From a checkpoint of a small transformer trained on Wikipedia: untied embeddings, 107M tokens.
Each number is 128 + 32 x the weight over its row's rms, rounded and kept within 0 to 255. Layers, rows and columns count from 0. Numbers have three digits each. The size before them is the row's rms in percent of the matrix's.

# layer 3 MLP down (transposed), 320x128, rms 0.0445, rows 219-255, columns 0-127
098:099140118108119081046119118170103127107175185078093141134121142150052189085094151124124106116079094101137119097148101100097108110129172139082089097118141128098111167155120184199141131164063148124130155054131167137119095110094099086085110157131192133087084129106081113130140111105129091102079165083125148127187155129160131159070119134126158139172139121126160156094065152139170114157103
142:183101120122156123116125106135143085147120107124148130118126152151089138156157078145170150128130090189137149103090165180122133161116129166119160133097107106000099192170106108130115126134106156093081108109160185198128143136155130158123084146087149111123140209152097156156098180131090099138115137194155184157102149119148124148123181143158167129180087136108090130131135140146171136121147
141:193152158105152127171129109098155178121117149122123159121177104182137130163136160145114127172150112097104139134120161112125140129107156140092145095139130137253178111166083054056140156143124122198098075173175106145102075095193132157112129153185105101110165068146147112130105159088111103083131115102103107105083130150091145123127119141137101143118095133211105130137081158143085133114114
079:167085131151144097083171127170102136155161152151133124144111131112117125106117138131148126096117145172191138112088108142113145113115141108114102141129136115052139101109134141112099138150120083142118119121000181101064098167129151148124125085076109128151112158096133169104090096157109134194142114167134140146097117102095144160070157127161123111161104095094100066150120136113135152099108
049:212179125109108147123131103131115080121085158072138172127165136120141111161127109141119112151172170163139141088127190157077128204160115091144151100158128172122148123153094163157146121105152127061080126141154244126153133109116097143138150127169101135159128072056100134159116115118108144170098166118059118145152169123160137137138165160114108129126110175151079076121133094143060111139075
022:171225124112119111148118107204099047124172166130146153124103112148169155119149099124119141128162065141142108142121152127149117134157146176146134118108190166131095142097129120115084150166173114102112117076217120099173093114146144128032142166151145158116123115093082130058179058114109123151107151127150085089148154161143164146143094125141117068095112155124153131101122143159183128123173
088:036118145151115164182190108099177146093101147126125122134165173167152049163128122158174136126159092102146135145225169107085132159091105117088122105129124106223163136097090093126107116158152055128166153144127061141161143131172130151141116125157148192134117084079100151112128122145105130116172175149114163119111143164156113114146094122098080123103126143114156193117099169119109117114142
023:050112134125133145125147184064113170145143071133094107160085174113116117092098095185131133098135138155101149134085108088150091165115126129180092069113158118135135116192166135149144122116123162086116158079148077127110188163109075087176121145115120126085147075150150121118129149189091146127111070152147131108098082111169134105121220106118191085087095117166100141118148126106172175171118
023:158113170093110119101097155144165144126075088118149135120130138203114173117146097145192115165147142080174025161149173123179078073124111095192123182115186144107131102148136080140124147157112194157110125134137084180147133182101072130136095154156107109134150109095160146126105070138171149088170094165086102123170112122097074162129092130123133103156086094152172143148153126130109134147160
034:112112130102155128105119161104155065115145176136161091111129117099078114082107157141112133134111089124123116128121161153144148220086137120104154113121123106079138142119170118064113172149136134194123131145185099162102143120078093134093123115113136200210078070121067071129127143115158125145143073161077127127171166199110183136153053099128190096105076144122130125103139138161163150120115
140:255111110137102157149101110109131126166151126106112112159124120080169128122157108107123155117139090144114140139040164129133118109133144098140183097079147117045190146133125097161139182141162182114158145126019053153151127115134114123131180058085109166134121153154166109126114114145155153155104121143092156116115122134064114126147092111129124123109183103092084133132123113119165133133155
147:067094137133137170192108105142159114099092164133095140155142141121130181172157114126097108132146135132119178137164113086136131135132118115156124109053118129255132107201133127109089118132165111109089145121091021158143167138125129117146149165106107171158127104153142187121108103147107121114118147127126126131157149114141143148138076114054113165112129160088154121119129099158110084132113
073:104138087068170124133142091111149119091111178150172086165098100191058133038176159109126146101142115142168148100091112111100118125162184099121131184109107119168098112113148114128132134156105058111127140160196151154111136157140133121108130130188097106103109165209154177144160122157086149158164159141108174154142170089161114124180140113179115153124104109156109144162158140127093200088171
034:054096125165104123140091153153145155124086098126154159134140083158167107106091121110116146226124076063120132124142163128095058115139153172147058134135151111205124124144119169161126150146149169093126132137093069151143158098027130112154137143125143166101140176103087094140112117139147132102147169109147136124134140140139140160098147122100084172143136126079158064112107144210165166182127
027:192103130051155145131149109136116129074140129114108119103131189135161147130155085124135129147166099104160195114211146166081113114144162168128155108226137127090133121127082146179107130076148144110120085123026142119108110123139171122116158137103052129142131078143127193105138112145150131162100120112116170098087076130102177082142100097180108094088116134137137143098169114117159103084126
060:067111086104095134135126109137113152101100165148203069143175076147117098139096106085140098126160063075106104088122153120127089153125111123130074109161117114109057150139129119171128173128131112172164145139158109190127113120110066120134121103107143123099110192082136132180131085124118122165152090131138183121056112101155146071157043120154101131085148095198116152121074167111115084136156
124:124163155105148140124139126135076148162126144152086106130076175127097124111122217118112157116169142118147112103054143072160117153147107140121111123143089149045095112076113164102132133171073090090172059146196128107102148110103121127154160132140125107131133138113116154123141090161159142087043172100118131080077102141127134098167225113149175133150144164098128151165185171159140164116102
156:066101131101136137157083107105132095135088121135118088159102102104113124113144133140123106122150094146144154140227082112139112135114063097125099124085118122250140094122113095123094096154149091108133149149034086157183138129076120104169150157113158162091116107111106179090062117186112127131137132100133180122146179135116132183135133150056108121128129199092123130140126151103077091122137
063:108125160110148167184109132165133170086155143104104112108131138126112133143150103078094076149154116119086111086142100099149118129112093095107135142213074170187107084142161121137142167181168080144134135169119082073136128131091120111153197132139164165104101178139156064116087114168138097161102096056166127095161079113127144114122129117155155110156124104097166076202179084131089167179114
029:193096101130135161144067171141143174104144113131099164133149182134072124062144196100109093140122206129168154122114144153174099082167144116121099122098089123183188148095154126138129127126150093133155086140166158139172119116149130116176121097106069180134087106123134132127089175124102143145083118120131141124150070135169153167152101125077138135167112104112172044061089091078092106098142
108:056102042171137104111108100128141118143155150153176056113126164153169126106174125139177138124181097112095167117181077080081080149069135173151077171115104092151161101162097103127195053119108129151128114138135104125106155168107061186144120109124163142146112150117130138114154151072122120122144102154142162165131102135135110123110081152155064136049115091127146148133123115116126129071161
079:179068147160097111069104177161086140156123147166133140159133143183155167143107144103145141122126142092114136150095089059132097153133100158160090189125133145178111094114136136075144139149111134122143193144098146105098155111180173153172126119152188088152171198175130109111124140208111076132111103166162088097138110083150146091104178141179158179124108165169176175121151120084120099095142
113:224142152099131092089050118105160098133174150126140089159086185145140088112117100083173107099078113189150127120142173180119112116105143154114126107149130134162145125138116142158170118138158123131118152149255198162132161153124138110145135120123149098116104099121096161103130197118103070131131090146131209150119139188129111109092177128116150141129123112087122097142087093100126107173129
044:163172095122119075176126173126106161104114093067157127147112087144148094074071157081106145103143140126166141042126126109129114104111176135110108107100127140213128093080177095173157126153128166139092158143055140164102100118126101133122162112065123101114088107104117092045071105126140147119137142145089135094121125123100136090097122129164169123130115169156114075165228127137081115136128
129:007126170115136148145169104087155151087140164080111133122125155136142128126117124130134105154154130092138142131104166139112147121131151103120110102134134069255155133112128147128172058100141092123143089163144046139129063105106143091132143088177070169124111097086106063107131110080131153052102161132123120141145156146149136160148199126111118142097151094145101122115144111111159078130128
116:113166127114136094078169127119087131114133171062086123178141114122138049151129187121126143095103133105121119113153159226120152084125105128101141133134111123145131079140145119063132142136108161188167123105167186151112085135098142110096152233166105121105068088147172124032121084150133109105130087134146087068153166147129128103126128102103101129131131126133119131075128177123086159119082
105:092160147170170154121186101125167124087126121184082178095113113111120129138153106119118172113186109161135083109071113096154080156142126093162071163119144175088049096081149147089097122137141132051152113133102131093103138151077090115110136146114119126146131183142152162144109110138108162170135175150120078129106127069069127100094125118150179161126121112097038138194138130155154175084149
040:170150123130125126146098099151114192131115088151114132130094068135156131112157151059069157098170200138153095134136038102077130170143130149127104164120112135235054143112178103065152105128111130137127159146226116136095136121136123120119141181119119124142115152124122186153140125097130140131137101159159152156120118110125114126136168121114158145122124147122170186113093132143045205124090
021:117137142150123174135165148136093104113181129099162131156147156174049124126089106095167134142179123102121149082203058121078121065115105157152148102106147093128093090165094144090083118112102157156107163087176120165168074175138138109138108143098194095100150097120117119132131131168109103131136102140114128180087138122087116091118171063162091136151108085113147102094066149184081074148081
152:255144148034119115063119129161118091108149152109123097140123118158117135197130104129122172147119122133126163138010144116109146101150148148162183127088148123014133116124131118117145100125150173162151125144186209171131105105157115107134095119142198139132108100109118123103107125153127107134120123138156109115127117117111139135118113139087164097164153089165117109096096136128141135114110
122:151095116106115180122156152093141126144074123175093162132119082154096156129111164145122109106133129122109139117071036072139116202180161128189102128101150147178142142126141097093135130139100145119167129142189194055080123131087165132119146168120109101147144143109192074148151061151089109104137115186088178118140174100101112122191132064175120150143114118136125174135153143103147104161156
158:060103129138077146122136125137151119138147143104157147122122140123172126137133104110123080156099103118083147146132156096106117171126135132140133120113140139255158109081142124087156122095200070169122142121041101102139097107157159159138116135104087127149154070105145125161183089116056143118154143143155142129107105128154165141160071121094081138087123143109116135123126137092101070164172
131:147144131129104129128155144140118126080105138128106167129145112179170114124095138150114117134146125162124180120000136150157166142088153122144117081112117109098092133098127093155157146117110149184165127148142137072117139057132132091119065107180158107132129157104163098121161119094124154169160168143124088073107119165128085140132138136143125093161125037146121092100095083104150165158103
024:137074151163092124092128120168113094141039114177122059169110143176131118133095177097175129195097133124130126122111104101100131076124173152080123145134068080195135115128124144109125113107138146090129187129141159070132103103157157136112138087144125102100145181108120077097075099127162077113111152136103159089120114088106137205082051127112139133095153146172157161087141131123127097195148
079:092202112171130155155184101109133187151118161071099138148121128116129041152117137095163147072120108125117134152139101202096191110148091137139081124095134162084086153161092144130115110064127140181155148150125179154138160111195177134137137160133121094078075160109129139131176132125118175102131103131098191102074121102135106148176124122129131179105121097169104155109115196088137185139121
091:000145096109105122112079122105156080153152129150113118125108128128123087126096104121101079132093122131118159181125122113070132098150155098129151136152111103255091142124113102096148093123118131158132185177201118109118135095116093154103132172148115059085117055121124132077134099122173134158171177107099118116143146159148144118152129118162120149160138118163142093116112130123153139148113
041:194141123115084110130100088094100117126086082135158118149113173081129144171139115081130128169150139160122180100131147180131138121108171188081118126143160101107115100155118107145140157149124132103132114058156047096107154138153156113070124113141158052100077167132077151184142101094117119073110093095153148125136131135139071113126108107154067168117161090066110188124139154110193160060160
# layer 3 MLP gate, 320x128, rms 0.0498, rows 220-255, columns 0-127
145:120164112124105138172093181132098197130183123131084111121098145102137126111157139102122160170117167077090150161118114095072103141108101114141101106142205138089119127090125109110124133136145133165190143155106166074124123115124158095129194106143115136208111102095154121125137118136211174137124148064088011136161064134076179118093086151117141114088135125164165097099147136135142154118133
138:144177144116154141149127101148133176151086166133109161096118097120165161128119152168131038171122080097101093119126109084177135120153151139092123082075087186154147153124073049083165114153097142166091137141111142125117129098162105188133110140152068118083131067139176105136145114046143082115071100112072094103082112130082144082124111135139137163133094159184086125154092159123128118108108
068:115113136115110108142180152122156142111166143103139098190142120120124072142166113125159154095088150189205142138126127160065118119120090113105113150124199081114149115069171096124115146125166134168078138147123156144083096168228157099109096077088144134148138137095128192078136148199127126153151151179079102200099144091072119174114140140128166104134114095119123135085128110157130145091075
056:163153198114062116129062160135151112122051075120114150117145133127122133159146072135160111086081117112120143132114125093167113067153146177086120140117122081103153159130046073098101129100097149161090128124121118128091114102092138105047149169126100081116107060152109130116162124126094145162074105082148135138140159075138189123038125210140107158132136126109131152111093137111110112115126
029:111106132080106118133064138113131152132077143164130128114125123120156107126170143113155140101090126127176113138102120133173109148015116101148124129149105142117152098117078131109104125175152168107129144133122133150249142106000138141233122107115109130124124178147125077135133129132127135108126103135133166178106158121143096177205093125145144104105093155143124115082159117093108076117116
090:130099074175144080117179169148115147132131117102145158088139120120166175109098115127179117112123219118233083125130076139092142140051123158131139106059139160098095130178069127134190101171109124129119082173131134136217120128134079084233133108121154147105166124138149112131088146105132116134125126122127169106142119114076105153107112171112148131113076109134103110102124104130130139112155
030:146144100192079125123069135103170124100154167139122123058082139124133151106058152152092143133080165136104109109106123121140118164145109146130142123103107078115141101113135123106118091163143099135076130126135155116166146106120218106138141100098194132164137107142127148139124113125082154104107138124132116127137131052136123139000130155144128090133160097104119120124156120133153200046095
033:130113206098098052113255169129089132152149132124113163151143131107145081131205196146118109165118172165130255149131147110139124144105117111120138121125110082148127137130109135105122120148123157122087111107104136123109123087153138120137143099083182143119095155153121131140145138125077155099123136167122119156138124092145151123205157030138132128124143128142142117126130117117153143148140
035:149160146085161199133076133160090138136152132121165106173146144157161138114077130114131148194119052106135144102132132122144140179075108144129162119115132059145149126145075106125072134114138120116159148059106134117127147069055177138124109082135139106116108130087149087201119177074176146193064148086122098179106115119133143121042093170126125143123131120106105123085081131136145143153092
135:090183146154117100100164187170154097088094127135120108106107123162120141136068172146121068144098172111170147126164109114149142114105097163106041160134149132122101116109147147098104079135090128100102090113158200149044177179194164157135133208154086099097133118137119151095148154086133105137209143129158087103133063123147160111099144152143129114125089170124164086108107116171120144107108
142:165122115104150152179169117188173118069103198137089119141162148130102227147132148104076102089130130117096234191120094094113116113129140120161108087030157129125114135154138127099138116118119199128122125143091096126120108140132154131161145158106115132169139149164156162098082085130130126098053136123139063129149109129089132153114097108101185128144115117080154129126115099170171095143085
075:133102166194166125099108116194043180192082138136104159160101121128114142147159120117141087169133123041156109125109156106125138068136091121142123136127110102102157149129065155080133123116111137128093081111129128084129198111119108114154101139068123113232150095077137128120102119139122092181124112099112161122126102083092133139070148108138150119130174151118149155064100113102161070166092
043:092137153198147128128000163129058154100098129103126125140102115137163170120062138134105133144189195168079101122141152150115167165081106052139123120090114173119129164100065167159157113185136138134121144117131160104134075164169129123157117137130130135183130134175134131118134142135128167144164117168159103128148110188087113120133128050109154147127122157137095143161134134089155163119141
031:149120133036185074114097110096145157154159160136121141187139115152194123117134159111088125110156108136133191110141154111165143168077144125133114127150164123126142119132202130114114149147137126153134164099134104129197134151161052118153114124082139129049096128122129105132145149138117084069095186088092138131131162117109194119231129131130118113135192148147114127062140120140138213135157
062:148154072084097209121102063122134132144091146175185130125195110152100073131152149146174105052139104109138141122126092069171114109149154151136094142154116079124116134122127142056102154105127138113114189152125097180070111136107087124060102140099181114061113194103141121134105134132095135157082116084131193194123151114141201130096137179139129127129097139106149109106131124110138112090136
122:161196181111113147141134153115098138104135103102108099169130111169122102166105158164156179121091131129136083128110183097167066193120153129120118095136058162110133113138134170046107133100141156102172049183122118117110141155085167161081143112129109094169157107092123193138154072106166160096086138156138126114054136134065108121134201145109121137120113087087118144095143103126191134130123
147:109101138099128091174128139124125078091074186126089133124099097119082132129143147109090137105096156138145165156185093161101110093085096088180099089073108097132156141115108118124129092178135148106156120159093092109166126129096135103147178143152148129082154140165168156056018086243108141092143122079150155128132150126122072129138099134103149076135157180124118104146159179143110130142116
072:102082081134142144151123123138202146125145093119105123232064092129163173156086117122110149114103159125126113105117116120133098077093137177133041129100123154136123098155117091181119146191129107127230128139147139119098113181143114111122147119115172159117147176114155067127160153085140160122129151210170124089134089172055117126057126090124126091147170110111126120152116118097112132141147
034:134124098120100102157060120125052105120119147147138142119221156084100064128159130125155145131150183164076211117149151110212173076244112126106130133112150111155107114101133090119121111141097146135144115139147143112100153138120139128101137138139086131172149136117132158149126080155157163154087111071112113212120139103156086122055135135128104152101157130120142143112124131152126041136128
102:108160203209127125130107089137150088130116139144146139172153138128063166096159164107143124148157164129146052146146109175066149126172087089106178137185096138125121140096074194177164102131133144137096169121094120197158135074161127090093103122129080094106117089098138180113106104176117134159129129136151118109159114106160079106142127139094131096097181177157138136117136173153108146172054
084:127142192127107156149164039102133099105098138116132144220158104108167113175137168140097123121157113138138094104136177117238132125119083141111131146167086129156142152140095161088067124171078165151146115069138146154110167150105148108119107160108119156060118173134136176151123110097200167125075113079128126121113143132109152128199102135137137098141105065089103129086110149075117150120122
102:148100118203109134096088146109068108130080107117067133142147120112110040132110075113115092132057098135141138148148111168097127109130160139091075173103078127151168175055149151141153147196096161120148192136152097113106084139156119164116128122123158159115156213164136088116154106160162169138155109075154139122084098148120097122086143097121130161095181074159152161167133165118128100128165
049:137143157126134108169034117129088166097024178118146130184066108163152094120154146115175180126132126099174097130135131093103125085143132129106167139130118069152155101148133079084160135141091109125098148156116131139157111108091151131111129126117099076041122092153115166113145133089106117152090158081112122106137190078097140227051130127134125098110160136104128117138118077132127079135136
128:116131159112219100116205122116140186086117098131111131128121134148160201112158088128117131125142168067172115125097081138102161153096162117152107091080109132087133155152094144178181084103101130134190129163166145115111071111099130106106112111160114135107130139075134067103116093092162115038093150169124137097132080207144147145146163118080172105121140110147120096110171093111188118118107
113:161129187114047088096093150137143150099047153128105091147070068124132077117095195122112112116112186099153175099162142159140140099181131132122151140199176106123131115146134178042110133123117140143142162082099129121125137123077110122128147127167155093109135090173144098081144115165113083120146115060086090143147140114125163112126144133149139104118038166058110124099152136109104130149089
102:138108165105134125112137152154083152214130140122137100155147112097175200102106162127135084144113125112077152108161142129088184130179161159081160097130179081129151149159159120130154111091078139173093115078114125127078085033177128151217144139121164128105134099124148132135145137096188082111163078057171166108084084083165102121111093117130127117135122141125181123122127086144121120166116
045:158164026143103116141116162102117121155132150133093134131143075133187126155019159107089157084079166097079121130139125114209106130098116148123154113142125148127121167116096127097147109213109090138145121144096120130122211111040186113131148139108169125138115163121108147116145115150110107144132122149089129121153109147095122198136146154132115188130059131110146163131083158108115089076100
026:147150097118103058116219101156175145132171134113147115080129146139062116120198065107191141081142126157125249130133102146143106072221058125130138135139121144130104120101090137149113096110114124138147096118130106160159156110146114125075122128092061135161120123157150112142158141063103079097139120098137122132124145118135111092221128138151150153109137149149145136120107130118142080139113
157:098099118164139138118111158100108085148108180119125090141143133108149143081120129170116073139159132100137115152209102154145129108084173067138087103129138135174121116154114109116170118147169122178075155125109098032121111099112113127111053115113069134119110140089151195141148094078161105110117137068115117127116095148174106087121119204182168134108098148156116079104189140191102152195128
108:085183131155089159088094146163116084107099107121129100189140146095130136137086026177115168146170094123164105138165145177178152053162106116109107154066083132196104061138137100116170114054142156136127141122134086139125149195149112151129150099146077153125115116096133207160092127116139166120116093114123100136123132153137103089161098147147127104100100071116106118158127131131177162174127
147:155148132169170132130103164104094171095179144116144074141126183139144134142141135051140107089121084118087143120135099116132157192171086118170110111117187130076167136133111146122147115150119155171197159123082147085101093109161144130103133201129064079157175155183192103140173114157089180188088121098114103153140096117103161110115105133146160092107100170124125104090142158127212138103133
113:097132114182192107080089112046104119144146153103128094144144166077099162122127183130106171152132182120126150151237116142112060074194086095131128141141139086180156102162097142172143093199136147098141179148140123121141106155139220159101160134108160138120125120155139132127130124185161121107122086115124167128158165097133137079132093095107175099103140168153117116148158146115152160126108
033:122146000143138120152223109162153119107187116119123126154127117105112130132181115128097102110075117123107095137120118133187118095133126142103102141134082144152116096132103106124153138099148141114103087104141121137090123139112104123004134184158145147162136119157135123125155151120140092117141096030117129142120141170102154218179146123131120146127166135109119110128104121145204128119118
079:165086218125130115125076144139110095111072110125102158103101103142113178118160160139091054165125121143136087126122153180132173132158164076127122129167105090127118089129158165113140136178087159117165111113109151110145098094123152152237110116168094130083190096148163137129119111114168139147131111123182087050142136134122136065070173068111140165140081140122120141148162096129113156147071
090:126160122118147028184104118115129106128152165129133116109133127118137110131007058086074119137102110157089138138133113086066117112163138126099149162161088126133099131132147095090132113045129147162141136142150137157066127129062101132090165110099084133086136151102124137123117146100196146172115175111130088140141129130111226143149140146150160153120159083139127093085114161134142201110124
046:133117163168083123138069127153145139126144094142127125129167148124081159095096077129144134129099124125194127136126115125144139053079121065142209164140123157093112107106026103112121083095133102147110100115108122064182145077116115150092141132082074124175086100113140127160110157146157103069144116064110069160115139157162146104069098183113170110133169151097114101096102158069148121130147
# layer 3 MLP up, 320x128, rms 0.0487, rows 220-255, columns 0-127
138:157093103130191088088127084137165107157073107145133130157151106154111152129097101135184138156150048200144102058121199168166140122103162124148131147106103159110110149173133111169107115135123139081081128109155132172138122127183118151140079158086159137084180176159101139124103197106039116125138126132146198133106136081200088121165188128146153130163105122112120153150111092138124123152128
139:180142154104161169160131103108143212134119174131137170092131102150118165127133130128185081230119094100115168151094136089138198169119150169109115096158164148090137132156105047076103119109076148133067148160084107182106139071162063132145144116122125089140136109127144127162119141118111080166117059093086111104122132098068133073132149151118130141123100096131123093096082130165143155138121
074:123101155094191111102096131132116189121108103100122121042108108150168125140140092150126118131151107131060049159126118130222200115102200136150085109124129221138131115142154128171110123143142153123178150135132129159169094142118109130187170121070150167124175177173147078157162083079112159091114090148154106070121168146129103112168129128121097135146084102168130133129109117099126151127112
064:124115040155165244119199131122151172094170117124128140078091138109072107139133156137112154091151109140038161128132148140090155131164140071144134121133129207113125118114121112145112147152103132128185122095142149117148138139141134116148123121108087129069167109149150172155113117138107124163135110100139087140096139178218065101071113145126092151139200101117108124076111110129125115070129
029:129139131133183038173034136100043143108093101128135092129158137113166126144074118087076110131151112148082226136152166145132166102157098129119144134128092097127103138139089121160164143140139149136164111109131124117147095102200155151170126120155113120083090148161112102125122174157090072104159133158115130071118115129120074178228124111118138140109109136114130120115117105117109054164148
097:108105137157149030128197147109145121100082134131107126099118153159149165110104172102189158118185146127216123113143117107090118135028141139112116092076079153138152135117083074143163114179094108131159127165144132151204074119194159150195113120144186155131131148125133081114104147124093151138132137184139144140169107148123090121103098150112103151127089141086114114088089140155158159111150
033:120095105114161096154255118118154119117100127147143118104134139097174159133057163104168163083089134152125110139117135137069116058148155144136151149156129094128117157140152139119119132114143112112089148115123150122129160083130138134066151154117160125110112140158124117114124112120152127177113106195125190136103131168075171206126089113149122134111038126151122118139148108112128146140110
029:155169000092106191130169116131105098059210147134134111212156108169173146109131168120122132142109140142134168120133102109181130039163136148091124132137124098118156137120190122116136138199116138140181182108124116124098122149128142102202152106098109157110100118137105161109129110142132158109114140117081181136155118093121102077149119138143111134150129106110128135140130176151140071085119
048:117136062162093167132132146123255150119205141148122134150194120104166131162136122138118151103152129155115166126131144108119122091150121126127108142138134190122139100127190147153131126200154135132131110150147175130105180110130131096106141154137073116000141132148150130113154129126119117141118147137093140126140108081107192140255133155132106115135127089125136122110135095107114100096118
140:160131059142114111126103068143090085109190143113103162166108116097161066127170107148120135088149079093100117077130141101111131146152122128156181139121083124178173100124142149155144122165150095153154149118097080131206108116093106131164164112116157148208101101146110154096147112175116185132085098139088171121114183114115123146167139115082078144156205152115099160175180148105119067167162
137:107099130098146160186127111167179104063105164134096123170167149127114189155128107105078132075110142090104220162139075078126088105098151151181092092059164162167147101174149120102130125102165159105113113176101080160097136154093130120170142190098117152157140132175139151115089092114157132105040135153145090131155133136090148099120115107089136147138104112073144134119138100179170102132093
077:145143192149100159138168085122093132121120165157132133202127129164185081144138215111186154136098126081144168105120149098103077106098112167144142149126091093137140167125212109091120128132118142122169164166129094124099098122078202071145108109163093136135117151151120128130146182147054144093070154118118088160145154129190072157121142166154119140131190174144124158075104126140124101122096
041:120134087101174051156098100118155093122160134174099172209109132164114121110132128135126110158158180140205215117139123125110154116175143097103164128103128104142112136172094147116109123145126124133143127088134123094116091101149087128136110165115122131104134121119128101075147130060077118127171134207118054102129135210165136200114143086134153119109209156081102102078116116133167142088150
028:129153055130157112117117140128084061121150152109137170126122156132164098112210149150101177161137117122143077147099131120158138133152072111141133144102171176133136114130140116110103141144154153117124142124140103118127193089168158090201114122161106131160101167105122076138110126129118120103126139122129063174097129082190000188136130153140135169138179107171127120106106078137125125070118
063:109111100113044197132168112105129106110145110132145096143196144123138119119150002163188134058144061092122181113115132119156088144145132202130119158059097169099088131151097118088130110125126153139188115144147155139151161131167132083122133108112155124089153125145098158122121103147150113107155146143114217183123078129127138117117124174148138068157170066129101132126146126106138139118120
126:167131130130114153146091099168149150152158174154110104070022140129119099099212145113112118146182133112143174099105119087116128106118127129124146129119173143016136148088162127106138155185111059119135093147087152104135129139116081102184094154117120118101085120110115108104140129165122096140141133022094140140149123124165127147193136106154181135118112113154165120174131118104046123129098
149:141095101140171118181098136130153125110102142114078160097141111128074169115165163143087102139079123123164107207137075147143131117066100087121109096047077107117115116112096074142148059155130139107181113181106095089134134117136128084145162151124119141109174138123172212105048091169127131084129116098103132074110127127120099152163131125079157062160101171126095115190129159146161118116147
072:137109046112199166131107119129184163084089123072105081117115110137136093162066103113081115123145146117089118101130114144143114119163102103127117128165201101109104124143171121122125154067107056147096080123133125126119131143107207140136194138105170112194136143106093101110115161160198103135135103050127156117141045164111126082070128103135151132136122119103118123179139116166112146082097
036:118064132123120076117112159130171135147189148091137138128133138135117161144091022122132138136111065127197176133126127124118131107100080112121106084137136162118105140132228177145136094153152160142135134100127104105154158128183124178150145173108173128056117089126135119107122168118165136109127144169158094113129160132127135079255129212109158111128151146125120100154119125146140124160114
115:117127246117108108125103161119196116085053130108095176129111111112082155120120208126085167140072123096132100131121152145152144121168113131105157096176161134129142129105153133195114172127122103116138135070103154122142059120123172108130127117179149118133129142137147114124146126115129120138132078144121118068107098145122110065131084048107143091168072120126125151176135168112130210091188
079:127092118124121135139129115156081148102101106159124137120086176168106179042122064108122072209106148115174095117121136165103121158154110115130192136070140102136087112158075165168184100125112113138078156137120105102139080154139105123131126135141126112197140151098164116127159091152131115059130091148139056178121142145200097110088109105113121094091156143156101083110123166184124176190133
111:131133154069177154127236140162176066116136098161143127105062111143088152148146154148115104103155174137150103159117102126127105100148091156157110125145128176141222074149178116109134098101128112125135103162128126140163158125111140130165134147090053093162072080142142171112103129091120115123080138154067110121149131150118149143192188141143153190120134080062139123160129076137120106169139
041:126147108170178099116170175122124087092148102100094156206128116138115152182129087122088122111172152096048122145123117122134186145119100174109139086140103128073081178115089181136146146133121093116096123081109150151130162102170163161136210136166223103124115089185133125140122132102165166125141085199151075087155139159132138144120144117168102146168118137120132139197150135100098089137158
128:100126162122168073122147137096165175071132111113108140114121151165150167098149101117155136185170150078174117121077123121120151137085148098148121125082086117145132159119057137183181067088131111128201151151160133139117039113100146105087134097146112138118132154078137031101126121097143132044129160161153143167167098176122150161142184118100134102126150092145098100095152109094176100150118
112:144200133117096135173085137110143125117125133079117116112116128143145123186137229068130164077143096146103196135120104141191135137137139133113077111131145100112106105109161062129142128083131135139142155126106163138134158115070135153094190121126150118060165075155120135131131153086187190070045121113108142091138148131070177075131125143143121119123135092101102154150111113198108118076089
099:076130135133123069126098131093157109116184146129083106108118124149168121126115058161085160138143157138166088080166184149136076132086134116147133142125142183171123067139082139192152138193186155122106106157156119113130103170130129100084084074112116159116097169136101136144106121126126115096119140174116068127130132159115184084181131162107109128139127126127091107085144216080130222082147
042:156102131109074068128078126133088187124161088163135160045142134138115133115059057120141169117178113118100079141136127141105121189094163075121111100111079132111137146119110144098139096100097134152168153135139098161118119119145146109148089102095130129142147101197144134080155101169135121140100151201153125159098096172073072183181122138139133181120094128139151156071097136174112178150062
025:111098184143213041144008118140115151193052161090121098114181136117112147124092122124134131135142130106148061143144102157123144080022159149128121122138138091100122117075076111116153139121157113122074117158115125102145120115097150104126131119145122135089130122186129141127141102136133104190133108058153114148138109130155073169155148052120136154125147131154138087108129131132151111088148
157:163133131098088135154144115131150161087140071156135175132100122171084108178146111084136148122121116138117147109075149112116139147178092189143169163122137129113135142103136128139082130123103117080152093121148120237137155162171136111131205131120149142127155067164093062130113166189099162139140109185148134140147157134092120159139152076070078127141176080120119179163070127042164103102123
114:114147123157146111119060086129080160194128130091124114169154165077148145060089043137171130184139113140120110109148172098164138058078116107076130186136106070114107112084131148109130121099120106146115114092092132173152165142139130151177165125161149119147109166096107141173064120106130139106125108116172148125096074109171201050115088105145184116131125126159138092156082132128096145135094
144:090125114168082126123106149159136115072153140133173109124145163140162134161137131091135094091097121122093114135141104077079146180180102157134127104157162133159152143143147128113161106119158076168128138153102081107104062090152136127130140174122068098136168079179204098186156092166078107170109137125164124172135094175199150110112115134145142089119146220125132120075133189096162058151140
122:115176127132141152104151161113135118178109131125184068172136164083119108125153050095173160141136137076113160113107089099112172144179139181087165132160177183154143133137120161108147155127163103107091163114118165179120127169050146144124195111051072130148113097180084112165056147096133124133107133169172181126162136124110154134122122139142118144098097135083178160095150171154144080149122
027:143095038130073107098052159111177162102092194143132102127110086127186178123088142092146123132086129163156096129122094147070122155152137119154143128133096076166096068151076181108114104163111135120174148138134109135105082187136092164132086111125185155175137151067113095132140114156113125123096149100117092101129096127102099126148152079129129124128233109114138141102152126174112103187117
079:117160132127094208134059144113112137152137118091103104135151143138144133196108219138141188082227157168107193137135104171180094164090119124136115109150145168109121163116152146116109135184163141125172145112101154152133202125150201143129188174162129114105092087130101133103159147137111142141148098098099118126125145071141111175107132141144086175120073125127107124102103151140063132086118
082:095164131136096094158128142106141078151142150116101105107106140123130072145064062103066117120100094143061149149144095115098067118170162121122121158158098119120091099083128081104127094078143129165119149150154155172117152093146159149027182141115048121087161132115133116082106134100208121166180150153102088145132141203106188127129109153143131136125140110163143085136118171144116132089080
041:141088141110080135123143162153083160119149144167140143098119117151160125081146188119118137166128198116113189113112137162088150157149107067165112106154127154145087094138207130133177151159166122122139153093112128152177086108117173117224105107094196175102140179130113077094134180145142126074124157166114139153075116072094149102110133145098148140133194115127094107112138105156142169206111